Part of a small language model's weights.
Size: 11 heads of 64, MLP 4224 tanh GELU.
Architecture: LayerNorm before each block, learned positions, biases, tied embeddings.
Each number is 500 + 40 x the weight over the matrix's rms, rounded and kept within 0 to 999. Layers, rows and columns count from 0. Numbers have three digits each.

# down: layer 3 MLP down (transposed), 4224x704, rms 0.0222, rows 739-813, columns 440-527
# up: layer 3 MLP up, 4224x704, rms 0.0259, rows 740-814, columns 440-527
down739:494442459473525457439460506500492499547542495517453475465552525518491514499527540521511458502518530543452504552479515504524471505484491477553513489523452470455509570532495489538446501512476500512484539510472455491507498463526490526485521480529516487480460521495497
up740:450523471515454523451467537450468501452488521491434486515576573530471459436498497513487538437532455512550481480436498484530534479493514519503492408456531494470500460550549513528567556512494553550524523490518490418478445489432515542545512504519449551505441555561543
down740:561503549468512541582490473524477501571507455548531438501481491526542428451520463536528559444598446550420462475493491536514424456487559508476535558482549520484455516537530503434483499493483517517494509557503503538523484557453560492474435510431532498509436494559521
up741:492545444499461489507448541525510553467521555537502448488472499479510519533461509489493424455585480510585448506508406555535487580543496530507414514512544482612544494531473521473511520533511473599477503524581474503519501497502410505462508436533466497470587479546513
down741:426528471563468509483523511585421497580545541524401508422441533448531515515511476518475489511514520526426496530473474512503518537539528490539489519565519415491539482530533501567545515546480454609497468378491571438430462467488489479436499542506527521512533467485486
up742:501534496482514537530496455593453516535593527517532511491504539489436462478403483523516524620460444511505495609438494513496483526527473447443421466471528528562486520510529425552551522474456492504504579511442511458405480503432534502567515463558481553522501528457563
down742:546478517428506590503514509517579416476578537450522470486526478504556569499520518421458476548544581448493472579517488467450490556455501521458501511499357488545401480571524475528499590485435527537461463455400462488506496435490504535525470497582439537467536446517447
up743:573556525495414485505502529546532451480477478519520498529470569513501458509424556455486540462556405534531518449498504565582560485479505487422462501565511502498517522505519475478506492460549468516551507502491466549499431512467513525496407565523540507512477548553471
down743:451499484473535545503516476518500539508480541466596486472518449455499506530493431496445492484506592469525562443423464443549526467473532494503542467479440506483448550460479479420490472466540462503545538563448451505537549628493439488536548501465493570487512451486515
up744:538518451464505530618505437566498464452501514508493459563482500485456498545461462493588440545531406512434536514556456532579477517550568521491541551433561483495449505471424466477484558498484563519570516483498567508429408575529523512554519499470495503485552471470503
down744:570505436529533557536557497507491531459573525448468524550514480489533463494496489518521449556518554466412518471487432500517506577481567508531504499480499479491508498472463452533444496517482518537498485431520531462546520476476519521482493517554482484401544501474488
up745:525491465475486537508466478535573500516450495486498481439533489522492526449529573438514504519543518521488486541569407507503608480499498466521540456538464505521470500510462520516465482499409455472447510533491516566475586536505511463487439465468410566619605534552535
down745:522567477490496528484509449517425548549463496560506545511554518520525489482441505548525490512481502520466466531452474506530507476526502536457538547511553527447489463487506529478481528466501510474480441476529545560541473442474465426513553539529486495513439537500448
up746:475466578535468508490544521572457468529498439460533576417516579479499473591455504525543516540510495491490474518535520502500477468544505488513449491536523482534442474534534528526496479472532490566624558474518497490499548558456512542501520483560480532506483482514481
down746:549490469532456513548473530445495483534493528552453474517479494520502523586505483491520502474517507506511505511488484534521518539526502478460498510549505477525475551514512501491473538511461503437462505540559508573477471486545472532540479509526448481439477453452554
up747:487524520419460460556475482534533490502515488488475478428494520501524546511502544487525519524562472528497510455475493473497545549532544448515570568519485461497579472545499541482440475480409483526568495504525469552545454551524426434503581488497410580488579511508546
down747:511437489571532478579436445455437539544422495528514482466513509453524497504585487526483494543536479538539530450506542418544451497476606505549541533480572572462486467571454521476442447494551513532519543562532602440476476524519458525568537479499519552517535475487485
up748:501489537471441434520507502529516492449480544534493478476496568524430491472549484503496474545525490505536465567504510530510534490528530502510463580512454438553414507436524512504560544542543522458526536520477422498483514476541473493453464437535503530591531505597547
down748:533513529470431458514451440511544471462502494511525480582478488525471473463510461535475558515534533498495522544564507614505463488488530521507493533461490515555533518501526521469464545571500504405540519466509555454489454523515490413474460426552528509573462548497521
up749:473516566556475549501463485443521528427488457556459501475514536486417458508468480474527442501497513531469534469526499537442535492503525531504509523572556477490404482486500525534513491508500561471445485476526544474568513478545488556472519478517529475515547477503499
down749:486576512480476542443442501462511468458527509499569500521480497492547488427523560428456495509488492504456549513437471561491469497481494495599461500441479560413468467513512501482516489406557508534508480457519475508518509481487499509454578512519373511494497499481467
up750:496515500442478449514547533506477527489537495500436468549452480536425508573518561465517492507496417501565422461492498493452498520511451459583449511481576515495529542475479541423524546535541449503519482493524458523548502518468517482453455454542499545430488497549509
down750:501536527547519498550474522535443379473468519506520485495473534454596490459470475579478498446438488464493535485449488488546482494477544501519460413455557497478457362474570529468485469557468504504516562508534506517518531428499511477490474570478487534528485517481471
up751:474543465501489508559475429572495437524495496415472472513478504507524505464556517524567469560596473443527478501493510521506523484447508514556574433402539502508410471479563521465465544629560507468473530546450469456534468580463507461538504458507431541577494592611522
down751:506459518455501522473508534519529517506479454511442496517574488501443446509534392451450478487488485526514499494564456502633508436527530534533563485415476509513457514476486545541477464616538531487461509495506559434555507475442508535450485558470599526549567439509538
up752:531503508451582476537535490492527412515515509535471562457492500491427470556508454438497481553481528530493481482529494520450559436501539497495538430508515527503542453493511433468505493458553499554516493522492563487540503517455502517494429494537442529420499514506463
down752:443523441485573490561506473519449498538500502494475523533529494510523474550558515619521476474389533452459512470473450441532492536528504551529506483493427439477493561510498553469432468501529457505471460543545484468425462523520453511525479558481574464468426559521488
up753:475530449436506429439451519470529520386554529512507498494483507545453505542514556457533480514562503504489494489457474472491494496497487501555502500545480570470483546401446511507468449475519565545453489481436491613507461484552485531501524495504520470546543500555527
down753:485487503538530552510568497499458515520496489533491551509492467515523486514534510528490428491429490503523509490501482522486461534494485507507518494465473502511505480506494489510527486517485468456501525475518495565486462388503466474509518479541563530497495485471536
up754:419550498465400501507572510514546519485551508446487535518544551483510479464529545469553450407571367530460489416500545549476514451457457472493582510507556513469476428529527507502485447479530455529424516513500504500483528507391529492543472465584510466479493524492464
down754:499439488470458501491552537466506586472561485503508515512485478475489499512465534430507532532582473425429563463523525468554508465466502414487469546521465495494547560497485416501595529486442470553487455492510449487500580459481493526482397510525502586502509461562491
up755:500487485459491409491566473541476492496474534464476568492466508505548511553530511488473499520470481451524476448489468568499540587450506422492494508479490443528418522494499498476539477560515470511583545475563470530508517517480483477499499493518448599566518510521542
down755:490523520516574533421464522462438526510556535496517490533521466524484472485472568499517350437538494522487556490528510461524542490461555485502536466537493439479536515452506567459544495553520462538469477520489534510499505449528448516564459468517509483483485514567510
up756:516516464482507499492446486489514550462499443503451546513467511467482422486477533483499522499534483445484451557443397514516517475438449464545487530527497439444478497455576530553593472550503570520503496476534465425424578496511526425463491508534466488520517435531587
down756:473524541516439504471531433496520551446508626509542511434524509569452493549483557487486490531507597489461583497446402509537482538505459498515555473498513489615470526501521473483543439437467538552486547541499474493569468395487493515523528506482476510534514491551568
up757:531558488535473485478553525520480426477537508475416399429529587518528554478530498552475567514512491503485503503426485484523523459499575553436496510387510477476460491521426536472440494536502552481477530524561536474460473544500479578513517456470409490536493438463511
down757:474499484483500501456490447530534459528541488526497505458451490536543497541507463493486523449549507466444516533447482537548459490489566511550486540440501498549573448524514524551517413579537464571404526525523558478534524510474427473420468491466440504533547473599556
up758:547567470572516509481557551506480488438544462473449475435432497527465489512525507534535531538523455499500417445448546565478434548477574520476543555436528513517462498493546506423515513459505512450538571492517442528528527514447473458525431537498514483565496557467456
down758:480484516511447487452460555519521472514551495487552514511504459506498571465490465466508521541521445508557502548573480533479450491468534444445483446511474608525508540538523625501532550566530476463467515518539494570502527544517457440526514495442489559456475412517459
up759:500577529499523542476473503482578530454560462526474450479566509508466510534464492423529483396546403549488530538437489524496454529499462480444439514470458555528535517475472574536457439513503516514429459552585514482495475575472495521448477488572500475453537491505494
down759:511483475488496573507570519503447482458487545512458395447499519494527484536485424527533457508492516473481496440550480564583464572547496498470500481445566541498507530478527488464525571464529463504460493539475504511447578556458473538460461518464587435493459540488488
up760:479535503493459464493492503445480499462500506492527494541418549495486478472477511466492415524476482501488395508479503531509558541530470502540509508476502516521506490461485582425571474541476563524463501508500463476454415485519504509496430491550399494581453498527481
down760:477417403515588526518518533522573506504584474405520514528516510486489478495516496511505474477493529552524524459484461529477491460514487453481483455476500529522451495484540431484548473484490497496506496461545468537534471502527518494510482577522498546525523444486465
up761:491565486558497540483520543443495464530525460541455500432523494483487489433562519530438458558514448412502524503434503562501529484491572525513594596439494577488420500498557518455507514548550531472581499479533439500479506544516477487511488443508500532492457502482516
down761:517503570488537476435526516478527477479546579494551450471503542504613499433463473517453455504473508479501512484469537600473463529479575522525516550454450511537555515547538583544556503502595510530460566490512509497484551572474534495514579523489511451500440504515465
up762:500516458534467549517593483474482464533449489493562436504522472482507500504457547542543519516471433515528482571472464519575571465545523507508495464449494489481559520541481443465582438552439567406469467494435499544507453559488510551424528498484421514563555565551509
down762:605463538483460475569486566533390541521477435540498408511591475568502513565493517515530531473429476435524512507489530521471501514474514485538456532542451487489470500511540501542519434485522491485429483545441500476453501557513533478493488559480517464467496425503501
up763:517495549489513501459504466473595577421575464467453543544577462535454420518519521500605409516468477505548443479551500524500515546524492449545482439505583474566506450506485473496474517493484473516453464501475499512525483495506460529484498476574411491508550535502564
down763:520488523454460516453522500447485571553531469480483574529408402461573466545449497484523469503600512539510457462496523482481425488493462563586536434501482552586522553515539586522516436441426409514492470459498564556494477413562485515518483492548491500468516430508479
up764:448488532556500508509434504503479540461550485430496434544517510504424478449487471471593488466524467516519434483523527512531557460461523537521406460529422549517482528495506529463439533589509496529470572507521501495560497497485489450566526518504480475565493522559499
down764:475438490534485502520558500419471481448504536446526506498474528528465451501530522467553533545516564534490510530510555464541522502502494463491523535500490504496455630483507542481488527495612516538490523532505530485501477519520433552513483486476548437578477509524507
up765:451522518499488524528513465469494510439504467539524433486487540549487424477484521498585448443494513476525523579548499555477536467521507549520455438556516484462468454480517451457484494458561480554503555512542483477520395545546497530523516466515517501506481470540530
down765:547446494468476426519520518494501517480472508503502516481486493503503518495494456496467524504520510502494531440474499494502505517494500501446512463460476492509477477481505511473495451502394427425546501544502534472472467559476527498469470500465608497488524498520534
up766:594491484516474502512511494497446492560475471489413479472525447436475514493541473486484525508581461461577473505497448483493577492477520492598515490519448489476484537404523529553530523567499565447481492535475456542452398487598430424519491458524534507519479496459476
down766:519486463454525589473546492471450514540494554530496568445374501536448520551551498499581473453570476575526478497482428536435527531466590497436448540539495547488523571425472501485541526475505490525510469545574467496484487480520440468446428533507461469479494416593455
up767:414562494412426423524525428542510469590525403516478412550497484451527477478456526490553541474539587466520456563512499589459518576513473526471501532439530569543435435545478504541420533513543517522524538463495553554430502510530460462436512442508426486529534520489554
down767:504466470510524399495438500482428527603506562456478442521394536447535515489434458526487393541509509452518583512617550432500544474460448553528516455544512513509511502477588484466530579483505512505512591508467459490569499467522497502483538556448431494432453475548493
up768:452476522536449512544488498502519544481528508538504498510477523472487478543406504505526455448530479519534422553518500525513536502487466573516531497562540499505398475449514524522462578513549521549510579447438448451571439513525496496518485459548549506496481506483495
down768:513509433472536467483515491502511460476558556450525421458509490492531538440535506488513543491493557473490494560493548464512486531470509479513502512450529485551487491464491521510460414556482463534376528490504489505527533551526473506447515476510491558472465533534534
up769:522505428534499473585512506552491534568503484530476525503541491494450464499580526453483514533525457551501514653537507502543433469559485508509527513517521485463509467476510498412496542489524491588507494513572575572386546474503473428572479519508410491464477485571430
down769:494513546471472455519531491504462533490466501474464483462498452482516476553468491515489514503468510510561519527483504521485420530518542519547395494471535521525505531522496485532467524463463504518571480510484541488499533464377499407471516515506444459456521545513540
up770:509480527522502512500483460549482563543502535529547556491505449489513457516447520484538440480512541465504522529499513542568478510498496462526480513508481511515555493538507516440537518515513456543533526474514538482538530523506462478461504463520521490493473471486535
down770:453461506509485563466486488503495527492519457465492494507460472502495520477502516538493518493545514481483515512517478495511462450483447508492481499503450496495495487499532516477515542545496556483517475470543531498443534549499519517505481541503490503485491452467478
up771:512475544571457460552503411521475448549513478522458513510408472491479439510455471549454511570513505487511431465499546561441518494495494511502502502590533523478483526497490561469514504507509449512497497508464530405560465633562493479460495374521536498499450550484529
down771:463520498484504479502485476489460499478485489551558468483478543519542484451507482451489497442521445463501484439560479489519546498502480493490563425500524433504468559508493496511512511547544490484517546524540481516494546550515515524486475461450556418461478446528504
up772:487503527532444484520496567541445534542562518525476509484553600513443485495533476435477476503481537531513479543492524506550537471499545480498515447442491541612467469463582491519516572529497489550468527458471471490534538498499479534506490463540491495494497501497509
down772:430467481484431548478527595453535498422519422468437560491498583488503486535586468456506476534455487518487545468404502563562427450498548584489502486449495477529499492443542462437520532534481498560459488441524490485465449453529483487426465475502567513511476379530580
up773:490521459402513432518527530500536456452480508473509507465507526488441539510517503508448528508518507510489482570524426501512523505489527443473570448494537466460525511499501486491496515492502464499492507502542492531498529479530459507495501541508412511535554528489520
down773:475462522510487524438475524509510490513506500564493514519459478480442515509489488494541478474469499479506526553545495528522479461445516490483489524526495512503521526524527541501478497483496494486498508454494580494486556521474562482481462501520509517467506493527504
up774:451603467459462502574480498564486537498576484499454487528583580495433476432492517513514483544561445522544447509455461518566536552456483469518475517510467491527513522480498483498518569556518474487532548470549423524498509494504436480469444490561490536503517558561557
down774:493463534486421516514519543503498449406510517495491476568484499559548482460514526553517505447487548521534429491501565533479519470558540558526486460490463511536518484425463524516526568475618474489473504467475498437525503467505434550453548454544495414487498578442466
up775:523517456500464479492511526523548391475435482562489479446479474502499529491546510529528459471441470478502489517478510493546474462520511489462527555481539503585542482474484540449491525531476468532558479489459476564492543503465451476527434442499473477538572524533487
down775:459555470425408482450511533530492466534433484435400440447425454431460489492510493488460498497398477452549472442521495507593511543536448530471528478448549485561521437495504521497497533500459438480518517404533492537476500483430478520548499603619601483528489545542523
up776:534489511531505429555470562538502472533491545591483485514492474444440519549562548513494481457494507537501473508481453541517514532509508452490494553541527450503450521462541454510534450522525484473595468504407490506515521571428456514520471519512443519503525469480494
down776:572458485497498489522524567466541502466473486506548472559513477504500466461488536559533447462530505522516543554482456539489552592489528520488522454466610503497492512521524501515460444531548532471493523527548547471526468514475547492518566490465483602550452410452445
up777:486506490466449583515506483430481545541516504530499517501499467495508416529501575534495483439517466525523518474451512516513553519496495486559525464516450443521519481511489483518468502535543570460496486543457501510497377429546500458452393457505470511575594510488499
down777:531562453571497465437495504548479532464501491538507492471579534585456507473483555503529499509498524490479495494534511537553486485506442495486568528488513487461497489487409468518482553508562539500502474529477498474504469436568468466525488472540486435505468550474441
up778:485549477439430326519505474540463506496473489530439484455501511468450506496424498566449475519532487504551506571528460520536444457494493513527488586420517441456494513539459535457460508478510483492454586507510488443524424485526448493484501456484509541586497501550503
down778:560486451469484649485495473498425515419570557583481535558496445451524520470439514518340509517413511586516534479515503493536515515529536466497489474445518540577483460479507531432447433502558441524562484567444522567495429488502544499515511479462500465494495584587458
up779:460500487504461452481398503517511541476499450538485505605520604522479496496495483401485489505490496529500446496546476485555481527462538485552570526534513482549504500443546524522509481594578494550454475478473437528554508464535443533466431420530494515467539539477538
down779:474520491491472544483440547534499525464518374504469508505480486465451487474461527426495510443562486489559513466483515527462492460510502470544515469523511518538529532476508503591495417468518443530474510471483513517477509529525455485497366456470597528548494544505532
up780:485564433519523503540597506540525471493511563518491397526470486516512480555495557469523489559521506572462491476474495539535471534486569472509502560462481448586519467408441467456555478629452512469517444467585496520519453606510492494517504484532458462460579505487525
down780:581510492477412515544464523462483497481476508457438466444494548524531522601505371507467509473485443465486520503529510530538502574534514526425470480499445569518532475440524506514571519556489534498481495500493444497476501482441560534464448554546556576509590493498450
up781:420505464527483512476477491510479423451486453546564519574546458479452554564488507490517462547549568522491529535534477541503467589528500448599551508476442506528522541397582456535569525473499432526505484467496500519537515572510449496515511494519467506526560460580552
down781:480503537466505400457540516464527553547507536484531454515450468522508502507520494524498446499470526467433477488515451487469529449489463508414518551517507515496509515499468549467465432525542508495436479454467519491531485562465477544496473545533527535503526486502484
up782:515464519520488498482607468551512543527492431550468429460498529551531516521482473429528427549520502461553479493507533542525545502477560522519464468530519471455461457490457497498480522459579464521525514529419490460566506493523474538483531458530467488504533496507499
down782:496548452475439418548444526484524516535480469493467531527545509555502561533458506492480537513508491522542496517457514486473495476531503463479395488557467579516467475487568519508464484560540520409528525482580428466513452526506569426448502547561521533522497473503428
up783:472475524524501481496497488530491456480517429517449522479520573479519487475528543448479462543499493534522469473458495499489464549491529475487423489516542522518485454472528486498577519513513545514491488446508469511523425482502455557532471473535437443491433497560611
down783:440627453507501510494508531426475426462509520529469564483489581503488470478502499403478481433462572484499485478497438520460466399532536529505475522571514499524581469489469473523480566508441487523559551501469520533467420513522516527503505424518444446450552474566476
up784:557503475410500527542432518555560494497517439499492479482474464539502461521471559365599518460464477474518456497521459644521508510553501451513511554563506445491459553525495513434537553451549491580586567547529521509382518475488399469498410492500498562559507467518582
down784:528483455496455531424494529531459514518494512456563443565515504520450411461514473473571515493489360477499322514481528422496498499486537572533516488490483568481568385471486479512523484465461508545521474558543448512462511509425508434453461426461524547517482458492502
up785:513527451510490448549555434513584457504483386504463495569524521489523441486511469487597479480532466455557483474459522514526469527500534516487453563552469442462527539501460536433443537507550521482498504486458431420499486521469461538455531504573513480451552536509475
down785:502488527508541506515517562537469506538467450512534527524502487532449458452500556527501451454504514487547568486503482476521499400492497541477455466511502507435493467549535506515484542456544521420537496482507482482475456550560518476529499507492535490510468609439553
up786:514499450520514476513427522535530493508470518495489539534506535482522468448498532480497469522546504526603501483494486496481603536444459532529516421441492525516453418447460497457480450539488493501513547474572449477588550484472534431474519464506445505488458596551521
down786:462524500516520517540440470488371449438520500521519485446479531451501506456534500522482482491511483539490524475517533529496553570478507525464517486510477536462501511477564479449540480501506451475524514580579529486484533494524550498487472457491482538520489552484515
up787:498565429481437488512510525520469483487509424486455505462511516493433464461490559451512451514556491544546437525480418526560493476482557475531490468423547492534513490500497485465524563504505489536478470461522500478499473551475442507482417415564448507516550567518529
down787:534460483497551500538472492496503495483495486468548494466527460491508486497490453521507478491480488490486515499471492475499495523477487489525496523455538510481479562447474525492476527480468484478449525482525517537509475478510486494501469508561522475484509534510503
up788:504537469475510563522554583494520443487566496476490465500488507510514504519545446434542495569518562561483495432491500529454546494494491480531487449462538483491485474495474531398495445514477511454399480528501508498476504488490513548499500486459492477537517517584462
down788:530464595515506492491445507520541504388421477513527503501552477516500496538460445471534471525481465528523539545569526512476497478499553532470522489527497452503459515513490519538542492505538492534512537564521519470491483528544561503480471498504518460478472497512491
up789:545501445577488535515468484512490563531443528468493508450535608530433459413482546492552432497476384488537537516567500557608499479495504513532419525539581529477533450491415473501549563535534497536476591466474467468446488529448480541453481464503466494501511528539518
down789:452524506496477515414441443512482441509539606529405478484510483487483542490461448548500447498489543529468492503488473526521480508475440477533535506453422513493465590511518459445476457438485574459468484493520540487606577479435563492474506577492530544513494447501519
up790:534529473529462505502574488503463521480493478534469483525496474512502485492496528488505459573538529460566556657510514521493494487514532553534501515473566529515518511512530480492448513463486493507505486479447465548437501480458493537526508500504509473535495521592509
down790:518473536484519474489443468463548461530504496495507507485523543499526481497468469541574437458517492513424508431499503454526556502481475441504509433537556438436467486507470462532492471531483452488511518472498485463505524486489520487502466503483443531466516559455503
up791:518527493510502475498485529533457450456506499517524477558557531508483512465495463529555465493472483538498468544509512464487452571499495475539465466520507408510601517492456505518498516492515486521495484512571485505528497461489518507439493495505484499470518525458531
down791:492559479458521525465499459501524550479554492466498492465533464500496477501490444489426523504510481433487486500513495593454499449466500467492501598481452567481450484521520495471498479529502468416498534550475523503476481462501498510494513467504541566506440446488471
up792:509492524483425484483510535521537379553494560508460459518494535554573494517497467537543544504482492456533515579494476498489438501496498458550458626441532546513452490508519571487535545565501536499485523541537484469432508604523482425510437505461540540495474521502482
down792:507502549546470500470580471510567445561540454527517570459650522530486489503536400521551518506464456449529437545501551374493539524492550555529554505555542482510459435512521476491499522467520509532481534556496449495514520559536467438462525546513473514585479523498471
up793:476534407417488424550570516486499488477522551618482512494481473474545418540486506494527506408536549464463522490439443502498493503449473484559571537479460463461541528541483424494424515544513505476600522545546499447449426509435521397471478484526495492482459527490535
down793:540454453557542507445501503568524556478530504491437537487480467478402499499498500552522487509472540493556547493454500432517464500472560499500447479454471484488520467533523480527484463452537502463418506502514486500527574522441463413535497489528520541522468542527461
up794:475482475508459503540481526490506507471546515484496508492496589472505503462486512472548471429508438515516454534506486523548534501518488537463514517520570477470522502498520467541497482556473549542504651466471473440500488523482517459529520500530498486467524481503493
down794:492489539461533528479525507514465487501508494496466456515564462468486460520445511478525466501521501559437493498507477502512542483516483522553540565515513481503456507498532570469513489478479493473509520467534506486460451466511522446485532545543464512520520526530528
up795:544528449463488418558488490563529504521519472499359501491493572583405502439502501477539542554533492530514451478500468574556469485522532496514492519489544528553535553446485528441571533578582463541481528448517411507560397538479394456460496490564439579481539547536523
down795:510475513494496402498425555557485426459568468459532488613490545464394503492566529475474578607526617516503479559603529543509522400508549528501564431416606529480475460414533460487444554531459486537605647437498428443511437513398460512518497540469430525476384537478469
up796:462471453471474442487519546549489448472475531508459522456473505502528555486477538474560471520576462521431388473529479494511471472529503503473532441476566483553444433444486504452506540489474516452506495513485435558547543560484531469458523444517499566456517548514506
down796:537444481535509507520513530523455510539481531515472488496463463527518526511399517454510523484547484506511494477482512490471514541498547511516535469445529489536510434460559492432507484486498472487531502522466547550509524499504553458461502505491469533560459578542524
up797:482472479454482556470443491471512523471502460496530514463509467486471526471466579450495449503517474520648534513523456548571507491498515478444442449517493486451525548470529454523495476477555551552493440491507519481592529472501427445466418422487527539520503476478536
down797:507502506500499478528467491440505536471462458496536478549487457508522514544512500561537528505496490508552526520503468469509476523551498472471521520496501528521475463490507502563550533460534461482513557468492509515462490465519459427481437491459459482523515489509482
up798:487483473520475488519504451505501496498486427543510482497457536491494526532525513500503480548528504507490565508548518507508521542500490532456542518524512474520531487518496484547545493535518478585436435510503464542545492459568495458500528529478519489533516502442498
down798:504483468458486485547480479537515486468513501471438507490583434470484479469496490541472501436501565492433484473475415530452520475516487475488463476532435499471471491493536482531492484482459518518535538488495556443534490534468557558499549493494452502476435539523464
up799:504522483553543440468393537496491463481488534446489532547467495459491524543512519467485491477491493534479532470488467458474498550437552524478508504471489464491545494475414463517502475514495494509473479544476476484457506466558463512518493502501475568444521543567511
down799:519527476539484483466514487476535542504473502578515461507470463552512542423544500497479439492507534488498504457484589532494454523485496464517440530533456514539448535500558485436509504554505479473500535495501534499510513467437498496487496526512547514418511531520519
up800:423535542431554481495482494526558460486460477481498516474553550473426521555527522451505486468544473467518538506575444467516564487462547528512531488531400464422518507499463502527380568501582522506455443569530461564486508436492446488546485525506525561558575481471493
down800:496491462517502463411523504474530471505555528499521597528541481513508544459545503546396523437504519439491488368510542461520514507498498553445554513518564523473475542480557507548529548593553428421490527488445501482582558479462559551527437507541546464497502492483458
up801:556497432498510522500555599543479446405588460494497497553593466520475443518555557419487512464486484545544552464545474486569520471547566453491405499491509532533535530516485566508497474503485475438413546493568513535490517498475520518506405494485459542636574531575524
down801:533536528545464440498525585482455505459476513483492457487502546526497531541526474412459498455500451453452526553481508517544501505489451488431497567456504426522496507561492509485531506503524480510448486489513484468512521504488513532474505514519510480540549519517435
up802:493479524432532470503532449542514477554469488446502492501543480460496531501480566444540520448550478433465480516551447565484502517475561431467492493454506534445500478541441512469482530497460486495578523484509517567462482593468470510548470476540456552551506459519530
down802:490445527531521525495523507515487527477465575489457459486396550607523524521511527494544606499481467511515512533467503466496473526497477553476502532498509480550523507498494589517488454524470539524536516515465539531576519489496504536515517429449525531494506506543480
up803:533542476462483494486475474564502442495537430472470585536536506463424446524466568518495442501533457573481413557491427536584518433487543451473500487501527514513471542525532475483516503505483520486497496509575475475500495502492468513496489449529421529527506494495502
down803:448499496519457574502484474524460518536532445450539423533515498533497472477501474501483457546466507575462480473534528494520434487529503502454499459478477542520475460540555569440446531529464491496461524481474496483462498468503616498522484507507526495487504519563449
up804:472496448514490546526506503498507489476508543489443454449550487495555460477502466494563491548546476466563529508522437474512467471490529448486541473480569501526522488512455566473504482484505467481541483517518435548485528551514504519538446538528422549502509546542507
down804:507496524472479504475450497505515473521476512423454413495493496489522533481550491499526519513535533514458544479527502482455495479496512596530508500567447428519489537478492496522486572552467511493486550516548502485541543450480459474577484492484498466494531554502547
up805:530515552526499436492517557506468565499584466514490504487590485526433537515593525495506474543478539534493520529566515483541506518457540480508483439541543485502530455480483484495482474461481545524507495502502543530523471478497500475528483499501471524476534519542537
down805:516549496471494509475461474509487484459502522494504468494483471472469509547483516493547494445456526457450501539474523530438486381450429510517438567511471492476499536526471492534533515496466484496514530510519486498482534463554499450484495486471524473487420505447515
up806:462479559564494476510476508486485494500500460478504513533468487537494585569500493451491520467438579536563394457526435515538478509484470422485501533486434456527551464534565523543459499512538522463548548502557518483503445466567449436495531501539475524508505452502519
down806:494486589525506414450503506470527469503526512509561487547433525431559498574412519473542549370553562523624484460505470436513476528497542554491511428483558520451605555496553570508484514465624440457461484526619559481444509524536506467485547561483441566492569451545513
up807:534537503479435491575526556546442416492504508474539487516535471499515488468493496457505490549557619540582490498513510471491544558524527488482389433430553400507544482489475564466494505452500510418467475464477486451487501529484525534481536526474497477586463535548565
down807:493422508478500531405474493553462513454559500524433513489514498527462501538465464486502533492428471472475482605542516521463482537526508516512465503482467472524577537535486477501482499489475500505490482470457564544498480499482471489489463472525547495527552458507436
up808:486527473477479440501471550510462584442514495526448475500482487578507451511513555465513459512543533616524472427529490492572556540514487467527487490446563518570533567447456498538441554471460511536523493476491493573537559511565460497516462492532492538487535514521455
down808:493509459512493485581552480526475536552454427499487527539515394531507526504566438487406458491502438461498540468570515478513527481457579525482532497465519472463488516501475485479491458477536550491489551459501507439521529509504479554487493469418584470522438448466545
up809:500499410458521469501491496518485468510460470568483501488524483487477422534443521475474449559511472498499513474590481521485551526478506524522492382489597517543490523505469452545507481468509517507524472505460391539519507562506468535468499503452412543518533547550577
down809:499436506537534514444533446544522522574521539497506482550508442503462446475548510425555468476424485476507522491472491448489497501506494510514500511465578379520513480490452485544529516501517466565445499480493563495520526442479458447487531516512491489528545479489459
up810:471490544566467523499466407573576497452462510506502552497548506472439567536489579423537446453532457505466461478528475489534508548486519495479424544557444462532495504490483493543484459562468511513522535513514460505588465613515480512491493473537438522497551514494521
down810:508486489529520479555480583429490463515540535516474522539434498410565489435414428566457450506452492511475450480483520488472490451494450445554548454498481506446565486473481491523533478510512556431529492589484470511512517446543605442573469566442505462464542546476417
up811:469600460525465514489490495566528535548445492485477518521521529455503509464473514409548511478482473493493531508429521428502495485458472488606442526459536465532509511512514512476482493476456562497439513481492491466477488480500504465495498518459401563503511560510587
down811:501567515500501452545458480443520549518506544489472574500497510543575462493453502536515538483473564568449539448503524542536507649488491523535514469488636524496525467504483544513457469452523545520527595563512443472495426559463533515518433537437506506395573437510540
up812:493505426546472476515438495497489606557496454585483540425562489478441495511567562471480497488517494527517529458404496535489476602511479480504553480504567462534525527481554455468531506537497519493496459503540453498496469468547519501490478505449492530538532469514519
down812:479417507542627529483533527508536511462491498485523483505566454482525508432519535510465556422521477519530481461495560573504499485507505553523470530477540481518497538496530479511444409508541496493446583475448549507545477506460472461552484448441502578472530503526524
up813:504519494463499511479437497507536430519516419456522511532566498511415477474522524505592526522568509550560542535525471499592512460516524410522484472541523456556443489487491440524491549507525400524543499490480526514447416549439493449517399484549501491524530510573523
down813:461456495539508533425517348557514559484433466533432440552581460428571428470411453436520469480543607445575456568564500481535625533480482558480552557537493520491497441518420494534512570463442428429498544530524496553555524534567547521468519497516389543533482537504516
up814:572511531497548536495476463492510547435493462488536489459558525483427422489556491502533529488453460613566525614503541521562583474499481512535557460485514524499489495533444482434409460589483508472517530537530561575526470565562434486535478508534462514486534459528544